config = dict(
    activation='swiglu',
    norm_place='pre',
    qk_norm=True,
    init_std_qkv=0.0294,
    lr_head=0.00341,
)
Each number is 50 + 12 x the weight over the matrix's rms, rounded and kept within 0 to 99. Layers, rows and columns count from 0.

# layer 5 attention query, 256x256, rms 0.0294, rows 0-49, columns 0-31
66 43 50 41 51 41 31 55 47 55 58 63 49 46 54 53 45 55 39 40 52 64 61 64 46 61 53 50 54 59 63 51
57 68 40 55 57 53 54 75 38 33 51 32 48 63 46 53 62 40 48 75 61 51 31 54 55 54 59 49 61 59 44 45
20 55 41 43 59 44 57 28 45 36 69 47 48 61 49 40 64 58 52 46 52 37 60 60 45 55 54 52 50 62 57 49
62 67 45 36 36 52 47 61 64 38 56 49 57 45 61 40 68 55 54 47 44 42 40 50 39 36 63 65 44 48 48 48
65 47 48 39 44 19 53 61 43 37 44 63 48 44 46 43 22 40 39 60 75 51 59 42 54 40 26 49 24 50 45 29
43 54 52 22 58 54 37 55 46 43 49 29 50 51 52 46 40 50 35 36 64 32 49 20 48 59 48 35 63 43 57 39
59 43 39 25 56 51 46 27 66 59 43 39 48 42 49 42 61 51 65 37 38 69 45 45 32 54 66 38 56 38 39 55
76 52 58 54 47 61 55 55 40 54 52 46 56 41 41 45 26 49 43 41 51 61 42 55 61 51 25 54 65 65 41 31
48 40 67 59 65 51 49 48 59 62 45 49 52 41 31 40 53 50 58 28 53 38 56 54 44 45 34 61 38 58 36 60
48 84 45 50 39 40 62 35 41 39 46 38 38 61 45 28 52 59 74 43 60 51 40 40 35 28 55 48 48 35 25 61
71 71 57 51 41 33 51 51 46 61 55 49 53 52 67 40 53 62 44 49 44 57 37 41 52 41 45 34 54 53 49 53
39 39 47 40 49 50 44 54 33 66 21 32 52 51 60 52 46 53 59 68 63 25 68 48 71 46 56 48 50 62 55 51
31 49 61 47 43 68 54 38 27 23 60 51 49 56 35 37 42 57 37 24 40 50 45 48 56 17 52 53 61 50 41 55
37 44 59 49 61 47 56 43 50 47 58 61 51 58 49 34 55 57 44 32 45 52 39 50 44 42 34 59 52 40 36 54
82 55 67 52 61 61 73 36 50 53 50 56 56 59 53 65 36 63 38 56 44 68 53 57 32 41 60 64 44 40 26 33
51 56 40 56 64 41 39 54 46 44 43 49 63 66 59 52 72 41 53 69 59 31 48 69 55 54 30 38 69 42 46 61
56 62 45 56 57 51 59 32 50 55 61 36 43 45 48 60 44 48 35 51 59 52 42 43 46 49 63 54 63 48 67 71
62 49 50 50 58 40 46 47 28 84 44 22 51 63 40 40 48 34 38 40 65 33 53 58 55 53 57 46 32 60 49 31
66 34 34 70 56 43 55 38 36 43 40 33 45 47 48 45 43 28 44 50 34 63 52 33 63 37 44 67 40 67 59 59
46 39 56 63 65 51 39 51 38 42 39 59 50 57 43 20 81 68 47 42 35 56 33 56 46 86 66 82 44 38 67 65
55 43 39 61 61 54 58 58 64 66 41 33 51 61 50 41 49 41 53 46 54 53 51 51 61 53 54 46 54 48 63 60
56 40 81 46 59 38 61 47 57 44 53 63 62 41 59 54 49 29 44 66 53 64 38 24 53 57 56 72 45 25 39 48
46 58 56 65 44 47 35 48 34 34 61 60 64 29 50 37 36 43 41 51 35 57 61 29 38 55 42 62 50 51 53 55
73 31 48 45 63 63 49 46 45 64 62 60 39 55 47 56 44 55 61 53 39 40 51 29 36 56 44 59 61 49 46 28
49 61 52 43 28 35 55 43 56 31 47 63 53 49 55 31 39 75 33 43 39 64 55 76 50 39 52 38 68 52 19 55
63 29 55 57 59 55 62 39 43 70 55 62 43 47 50 48 47 58 30 86 66 65 49 65 68 45 44 53 32 53 46 28
57 56 61 40 13 47 53 62 54 45 62 49 47 50 62 40 52 41 34 34 57 37 40 54 37 40 62 26 48 49 67 43
45 37 34 46 57 61 45 36 29 52 65 34 41 40 38 41 42 34 52 45 47 75 57 40 40 52 68 44 52 40 59 45
59 49 52 64 64 59 43 57 33 32 66 37 54 62 55 59 48 24 42 55 49 62 70 43 41 68 45 70 34 72 52 57
68 36 66 50 47 46 28 59 53 55 35 33 66 70 47 52 56 33 44 47 78 53 46 59 59 59 22 70 58 35 48 62
65 86 63 65 76 77 40 32 62 31 36 61 50 54 39 44 76 57 35 48 15 56 53 46 49 66 59 56 56 62 40 40
25 48 45 64 57 72 56 38 47 41 41 50 61 50 31 72 41 42 64 60 41 57 54 49 52 54 22 58 51 44 50 34
63 21 39 40 53 65 39 52 61 63 73 18 62 37 45 57 44 52 48 56 48 52 50 47 54 48 48 47 71 54 44 27
60 65 55 53 56 41 44 75 70 30 39 58 62 65 74 62 49 41 41 66 56 57 57 51 50 63 43 60 44 52 25 44
41 57 62 63 49 50 40 27 34 30 52 78 35 49 56 51 45 33 57 55 62 49 43 39 46 54 55 51 51 54 66 51
44 42 44 53 49 63 62 57 55 56 51 51 57 61 46 57 48 72 35 37 39 44 62 57 34 68 61 55 57 56 63 54
66 41 38 14 51 47 37 39 53 50 42 82 61 54 36 51 52 35 67 43 52 54 53 43 32 53 72 67 44 62 48 32
47 43 60 51 50 39 50 60 45 52 43 34 51 43 63 28 42 71 31 57 50 48 47 58 67 65 42 68 49 36 45 37
38 37 63 65 69 33 57 41 42 49 67 35 63 47 40 39 31 53 47 44 41 55 38 44 61 43 56 51 50 33 48 48
45 51 43 48 69 36 52 37 62 18 62 42 51 52 34 57 57 21 30 49 48 26 55 58 52 59 49 70 63 47 48 65
52 58 55 52 35 50 41 63 39 32 51 70 54 45 61 52 57 53 52 48 34 56 47 31 31 62 35 57 33 35 45 43
42 71 49 33 43 46 38 45 50 44 49 42 36 67 60 45 40 52 55 44 40 35 54 31 46 49 50 38 42 44 56 25
42 65 51 52 50 29 55 52 44 56 39 45 17 42 63 47 66 43 38 49 55 35 45 44 58 40 51 60 47 43 59 42
34 46 50 66 39 55 60 49 41 35 53 71 31 38 75 39 45 30 69 62 32 35 53 71 61 52 41 28 58 46 63 54
49 67 53 59 51 56 52 49 65 29 61 36 61 52 54 52 54 44 58 92 44 70 57 64 48 63 56 44 56 74 44 41
34 59 63 61 41 55 58 62 51 64 51 47 25 43 27 46 59 43 42 28 50 37 48 46 65 64 59 54 70 46 64 58
71 61 41 51 68 44 43 59 39 54 52 55 79 65 28 49 54 44 38 35 54 53 71 50 77 61 64 71 38 36 63 45
54 34 36 30 57 42 48 31 59 64 40 63 52 53 50 48 46 54 51 51 17 63 62 44 58 70 56 50 32 43 67 59
62 50 38 52 45 73 43 41 44 23 35 61 45 66 48 48 43 68 35 49 29 69 59 50 58 63 45 59 34 39 59 49
37 70 54 36 67 67 56 75 48 53 62 69 40 58 43 63 64 56 45 69 39 58 46 61 29 68 42 07 51 39 50 54
# layer 5 attention key, 256x256, rms 0.0294, rows 0-49, columns 0-31
44 54 45 64 49 47 59 50 61 58 36 54 55 44 48 33 50 50 53 35 53 42 50 56 38 33 49 62 63 54 39 51
67 38 45 65 56 31 57 40 52 47 57 34 47 50 52 41 57 67 43 35 34 60 52 51 61 27 55 24 41 40 50 45
37 47 52 46 52 60 48 35 42 39 51 30 47 40 49 49 61 67 44 55 58 84 65 39 54 62 66 40 27 42 33 58
49 41 63 49 49 59 50 52 52 47 53 50 37 72 47 49 60 38 41 68 49 76 40 56 61 55 52 34 39 42 60 30
41 57 51 37 50 54 54 40 56 57 65 43 28 61 48 50 47 60 53 54 46 40 49 40 49 47 44 58 51 56 35 52
33 54 26 54 39 41 47 68 56 44 60 60 46 24 34 52 42 45 45 56 62 63 42 44 55 51 39 44 64 59 50 52
42 50 54 52 62 57 45 72 44 59 51 57 47 50 62 54 42 47 63 40 55 55 54 39 64 43 47 51 65 55 40 56
34 65 61 53 47 58 37 50 41 63 43 53 34 49 56 40 64 45 46 66 49 59 52 56 48 75 52 54 40 59 49 71
41 54 58 61 57 22 51 60 51 49 43 54 46 35 56 54 39 36 62 65 43 68 48 36 67 34 45 32 69 49 44 47
69 49 43 52 57 48 46 56 51 44 60 43 41 51 52 31 57 37 40 57 45 41 43 68 40 63 47 57 52 66 56 53
44 42 40 32 46 67 49 50 59 52 58 47 42 44 42 44 54 44 51 54 32 50 52 53 60 55 51 62 39 62 53 40
53 44 40 42 52 47 43 64 51 57 53 71 55 39 54 30 64 29 42 54 50 38 63 33 56 63 27 55 45 44 72 57
60 57 48 61 47 56 61 42 45 45 75 59 56 40 53 38 44 39 40 58 30 50 54 52 44 75 46 51 63 28 64 49
52 54 35 56 50 59 55 68 45 53 26 53 44 49 54 51 63 50 47 62 63 52 32 50 41 62 58 55 66 48 55 63
36 70 42 47 34 44 47 49 36 48 41 48 38 59 81 50 58 62 68 44 56 57 48 66 49 56 69 39 48 42 66 67
34 56 42 53 42 73 51 46 56 49 63 42 47 54 73 61 32 47 49 43 43 54 40 63 59 40 42 13 57 36 42 27
46 33 70 45 64 66 44 41 50 34 54 39 62 45 38 53 42 41 52 44 67 47 45 52 38 49 48 48 50 44 45 41
31 59 41 60 62 50 39 73 41 31 34 43 60 49 46 46 59 44 49 57 72 51 47 32 48 67 61 55 52 35 65 48
54 54 46 43 83 63 80 45 36 36 54 63 62 56 48 53 33 28 44 38 50 43 42 51 52 44 61 52 67 62 68 46
42 64 65 58 41 30 50 45 52 53 65 48 58 64 48 60 38 51 47 71 53 57 59 51 44 43 72 47 26 56 54 42
61 64 41 54 47 45 40 54 50 40 37 55 50 48 43 59 70 54 50 51 61 72 36 60 41 53 39 51 80 42 29 42
42 55 40 64 46 51 44 39 43 65 60 29 50 42 68 62 57 31 41 66 50 52 75 40 61 55 35 50 73 67 74 58
65 69 58 49 40 46 47 27 57 57 49 59 56 45 53 67 46 54 70 57 66 49 20 57 57 41 54 24 54 50 70 48
39 30 73 57 34 56 62 25 57 68 57 55 66 50 44 63 50 46 48 46 37 67 56 74 49 32 62 26 68 62 48 45
45 28 43 60 57 56 48 65 55 65 58 44 57 45 59 58 35 43 65 53 52 49 68 61 39 41 45 71 37 40 35 47
25 55 40 49 76 42 40 62 61 77 55 40 70 52 48 57 42 61 50 41 47 55 50 63 53 67 62 49 54 65 46 54
55 53 50 48 67 47 59 59 48 42 55 48 55 65 35 64 52 45 51 63 54 57 45 84 39 37 56 69 76 29 64 45
58 49 54 55 43 75 51 55 60 60 48 41 58 59 57 59 61 52 39 66 44 41 55 30 77 60 24 68 42 60 63 36
51 38 55 51 57 49 50 26 29 58 76 50 38 32 38 46 70 50 72 62 54 60 44 68 75 34 68 42 59 35 52 38
31 26 45 42 37 59 85 38 78 29 46 72 33 44 40 64 40 47 59 53 57 71 65 60 54 36 58 43 39 55 34 40
56 41 44 60 41 46 73 41 37 54 56 64 57 38 47 55 56 15 47 48 57 38 57 21 59 52 67 59 42 52 53 50
72 36 41 36 53 39 56 32 72 40 51 32 41 66 57 43 70 49 41 33 50 54 61 50 43 33 42 36 69 58 71 46
61 30 63 49 28 40 48 29 41 49 46 70 72 55 43 63 39 59 39 44 43 68 23 39 43 64 58 52 41 55 42 40
66 36 54 49 40 54 60 62 63 46 38 41 38 66 42 45 32 33 47 64 60 38 29 44 78 25 52 51 46 65 61 52
82 31 89 55 44 60 51 42 39 60 35 68 67 32 33 51 55 55 28 70 51 46 56 43 56 73 53 42 17 42 53 22
51 67 52 50 60 56 66 55 49 32 36 66 60 67 59 43 40 45 39 55 52 53 36 42 70 09 58 37 73 23 37 42
40 47 36 50 33 56 48 74 54 52 50 37 63 48 51 50 57 49 44 55 58 42 61 48 36 67 66 51 37 42 56 57
55 33 30 50 45 71 33 60 49 22 42 73 64 55 69 30 60 25 61 39 60 29 52 59 33 28 66 36 73 52 48 62
51 62 31 44 59 48 61 79 64 45 56 79 41 51 43 75 49 61 54 31 55 38 19 44 25 53 69 55 39 65 41 27
39 45 43 50 45 45 46 59 53 70 53 30 33 46 45 60 47 79 45 47 46 42 57 36 38 57 51 47 44 40 42 48
47 41 33 77 63 42 39 50 65 52 53 45 49 62 55 42 56 55 41 55 63 36 35 45 64 44 47 44 54 46 65 52
44 74 67 62 41 39 42 47 43 61 59 65 35 49 79 56 71 41 46 36 57 55 50 69 63 72 51 65 67 32 32 53
57 39 28 41 36 38 45 38 43 41 26 48 64 40 54 49 25 48 27 48 51 75 39 55 36 56 41 47 30 49 40 68
61 37 56 57 42 56 40 35 49 47 56 77 60 45 54 44 37 56 74 54 67 35 60 45 52 62 42 69 55 47 53 51
52 47 39 65 39 33 54 48 54 55 59 26 61 64 35 48 49 53 49 08 34 50 44 50 87 59 55 35 58 47 54 61
54 29 48 31 46 57 58 36 26 42 36 50 64 48 46 47 36 54 62 51 40 57 51 44 55 34 35 51 66 57 48 43
55 44 88 54 50 51 83 36 64 54 50 54 20 52 46 57 62 22 77 66 56 31 43 23 29 43 57 54 57 52 53 46
51 40 49 47 64 63 55 61 35 51 53 52 38 63 47 52 56 41 53 38 52 38 39 74 33 67 70 46 57 55 49 32
53 80 51 40 52 61 39 42 32 35 44 53 58 62 61 50 82 42 30 39 78 38 51 55 53 52 29 58 46 49 47 50
42 39 38 56 63 28 43 60 44 48 51 58 19 37 59 39 33 46 42 52 54 49 50 45 51 64 52 73 46 73 53 53